From a checkpoint of a small transformer trained on Wikipedia.
Training: 334M tokens, 5100 steps.
Each number is 500 + 50 x the weight over its row's rms, rounded and kept within 0 to 999. Layers, rows and columns count from 0. Numbers have three digits each. The size before them is the row's rms in percent of the matrix's.

# layer 2 MLP up, 960x320, rms 0.0594, rows 389-405, columns 160-319
076:526465554513576484498496488501484501505510482504494553466492536483512523499445523444464515533547484510576494485583394528604486577508529588587618576477515507496441512573575522276458441491489505556452449517526513545529475429415455519517493469574437508346630510504486494460498472532511542521423482517464497524489604616469462512515495593418500519509443520473494448562468456490597509496493507371388526544455440488493540491517551550505548485462498540506495483438491477538485500667528490
107:582425497496556553476474415491472540578530548428560529529500463526481474504553552494489624496565412372492549494558512543535460535528520513552520490546608451441548512524530495339394504434513473483429421465669582486624529489451471463515463458494436495485494483515483545522491465465523565484543532539500502523494602558513397487542476533419405502546463498528440513524416606517456508421507483476448534516464514500473435393482450531475556510459538502528433449528562505567466478520525547
111:522558345507563467479560527471538506517484491492500545504497551454515497535442569491499499506478445550470539555516489507607449535476470532507512559497594517470440493570525516479531569514433544425505531596553532545533468404498539471500499440480398491516480459522529498513431441451517499438437498491467522526567495574467448488505556546424438547587439458545532485478496555506499513548489564495451544430466520508466562590526557508450428538493520507497564374517545446561494521566507492
090:553519538459538575426530431530537432492578476518509523502498568535541543447547481457483530532539475488606471540543542537582421554446509578578525542526486530507540462505488476460442475457480452573507464468494470481580411463486558439544526562529435520464472487440432529438432543528451577485543527491539416509570570525507461476480474568482490527507482542496530398475518518549491491517465563444414426570438363571547424481562547521439550493527541512466416431541451479569437590627494521
120:528454480539607515544496507530436468594467505482438485473460601446539487469514505436453518463483524508467408494499471507540451526569508575500539396504495507522419456502520502482467478455486557548450464491504526416590518500408408538465569445514446521493520466518543464521502479494527525508522568583429487420456509621478476567415578565458486497532526482544595453595545469611512524513514516548505536564595548489503480524467587606530434467467541459476447433469513505544500551624516464
121:575474502489526492486413450516532513453585458506484505505524626458569511516433480433534605542576536532544517546505483542558344390423430502495538443503550494436579497538515490492452481486493552570462460547443491502497433512424539451535445452463424430518521585491454481460523550494468544440398438440463527463527473489508549325588535507511483562432520536462408479443549484441554553541521506504491516568410463569540495616533545602480543496460467508514436458491377392455502518531558540
115:508463389593516574493440484485465586467425446449550598513444540496424507535481553512453525538516532494475494432512466389540509502496621531476501543524418609506557473498551513541525481482497527467409429544546465421494566491538482600477480468592388579468516456510546547491545501499459537571514458568497472408434538512529500570506549533421578423555561458445553481547585481490456459447553483496500418505501411493504502506475515542427538502608573493409459458514524452509379442485466472
119:514524517550546503500461551582521481537466561363582527522461494517511497509533532570451631448514496500507395575482508499565491606472571532626570503363514475432544502446504466482585503558559496598506536491530459516533464435468468448549555522490524443456580481443550534465533494514584464521561491459496352511449519526526389447536475566442593520525484596468517543488460595422618535477517506524453496549491537546541534434560461439437559555515541533432399560467503496500549445517558464
079:530464484518591583459460419457531433636431482528459548498481554508563493528444535516475519555565524528492512578562433504686440536493574498562600555512516510449570530607497516438473448458503536561479524478501507463602453452439464517504485484624424559382640516480558521436480477548479574499464520482486446544487600592474499446512489580479530478555517518545428524508516537538523529571544467410433529482486454549468477487573546578517532455487432510485514471450510487599467516601509514
107:460549512559543493409499482551503552568475443560504593543415444521643386478523499556473542468588597527531401495541483486537445445565445461571557465507523625526485512506476459504363474483439481495498540457434474485434415497430532455542510437488504531480478498553467513461505563498515490447530571569479403493516477530561468402544525518503486545559499565533457470437547504418435580542540461388468456605421487424588479572585463487486486469548434507508479455417404434503495505578519633
066:514481491557647554450504457567530453572517496486479553489556485471547462508480515510466497467514483519595506575624460493571437471529566551502560563550521534555539498550459535373528442443472452556506552470596566484516496371463474568487558526576486517429646489444496515368467463511525590545436509564528474485505552565453459516484450577497515496448436595471513434522492531530524520534455520443477508519452473564478446443523522545484566523482453509494514524499489429539465493514442446
104:501458572455518472399506449539502574450413467515511553541426518482514565531541550499402459486551491515491500540550504568470544562525491465573560557554536465558556509583500515497376429414537551561419521467541456423461523460454477569491480478582450551452533558519482538519474482503478488500534590492391565548428495589522410497540461523521503498407551501519493539409524495463430480568497473406412419493462440420557479450505549525507464490441576510528581491542462487449406492462562525
126:600512440498526546394535571489468463475539506488418545403513508453494536503517479483482559479549471451589517440601521577471440541552602582591481551532443545523476516527408445518500443451433453448515524510530490558458527437440594467499566568486421500550486434426546499446471525596468536466528556437516500467565485467528446432404472582426424505523436532482516435558437593557497509472438567517444431513392495562541440491439582456487511576497600468503449417572478443530445530501516456
061:581437459561613523467514462502569458585471522481460544530533548478518518522473531533506520486544525525566508540621411523608508498529544546519632524514518443486519464625497572391545427460477493529464480537612556474591512413452471539506508530587460526370638576457540598390459458502513597498459542520497467512512602596465465471509493556485463509499527529476465514563493497500499470532473556469444527458472493567499485475513597504509527518471419519508472471470508481523479541520477477
122:503474440481501578399507520459544492477442570485501462517447612488476620524475493626524459543568571476464493461562354588516530492467544538451531489555474453562566490477576481477473412562491616450384551488432553486499450483499469608534466438569521528453555607542567615498325426578511524468482451471446516529346503482505485520483471471461499445437420511477471521486475493469457491566553580474439413550499530494395523483471533561454516404483470489554523526494507481429504552556484510
116:524541503455544535479498460434523490651554470487542514453525575543455510525422536553495519561523508436476489512492480507575440570409523490681497606467517554423587510473496536493481555412502420458502530556527468546531535533488630416525526458473378604475499498455456521458526519467527524405457526480586476478535459492490456463634446513495502538585503492407444559546473621503509480506505520532488481452479474560558489488546558509534488551550436423454424425435519501547433492533500461
105:548488507475482582553544534570476543519455505402556576375483507406470477448481443535486491474495451450549536518560454562487512455538525576560509464555460562529487495537507469490515465499471468447484408600487419427505568499512527535418530463516472468442446421424452548524543479413426498506425592474452555556445535442465464551525567523514540512466539432545489459498401458619439492411438450439461434486475447403516494434467539434478485540508458540514485495496446495512514518411614461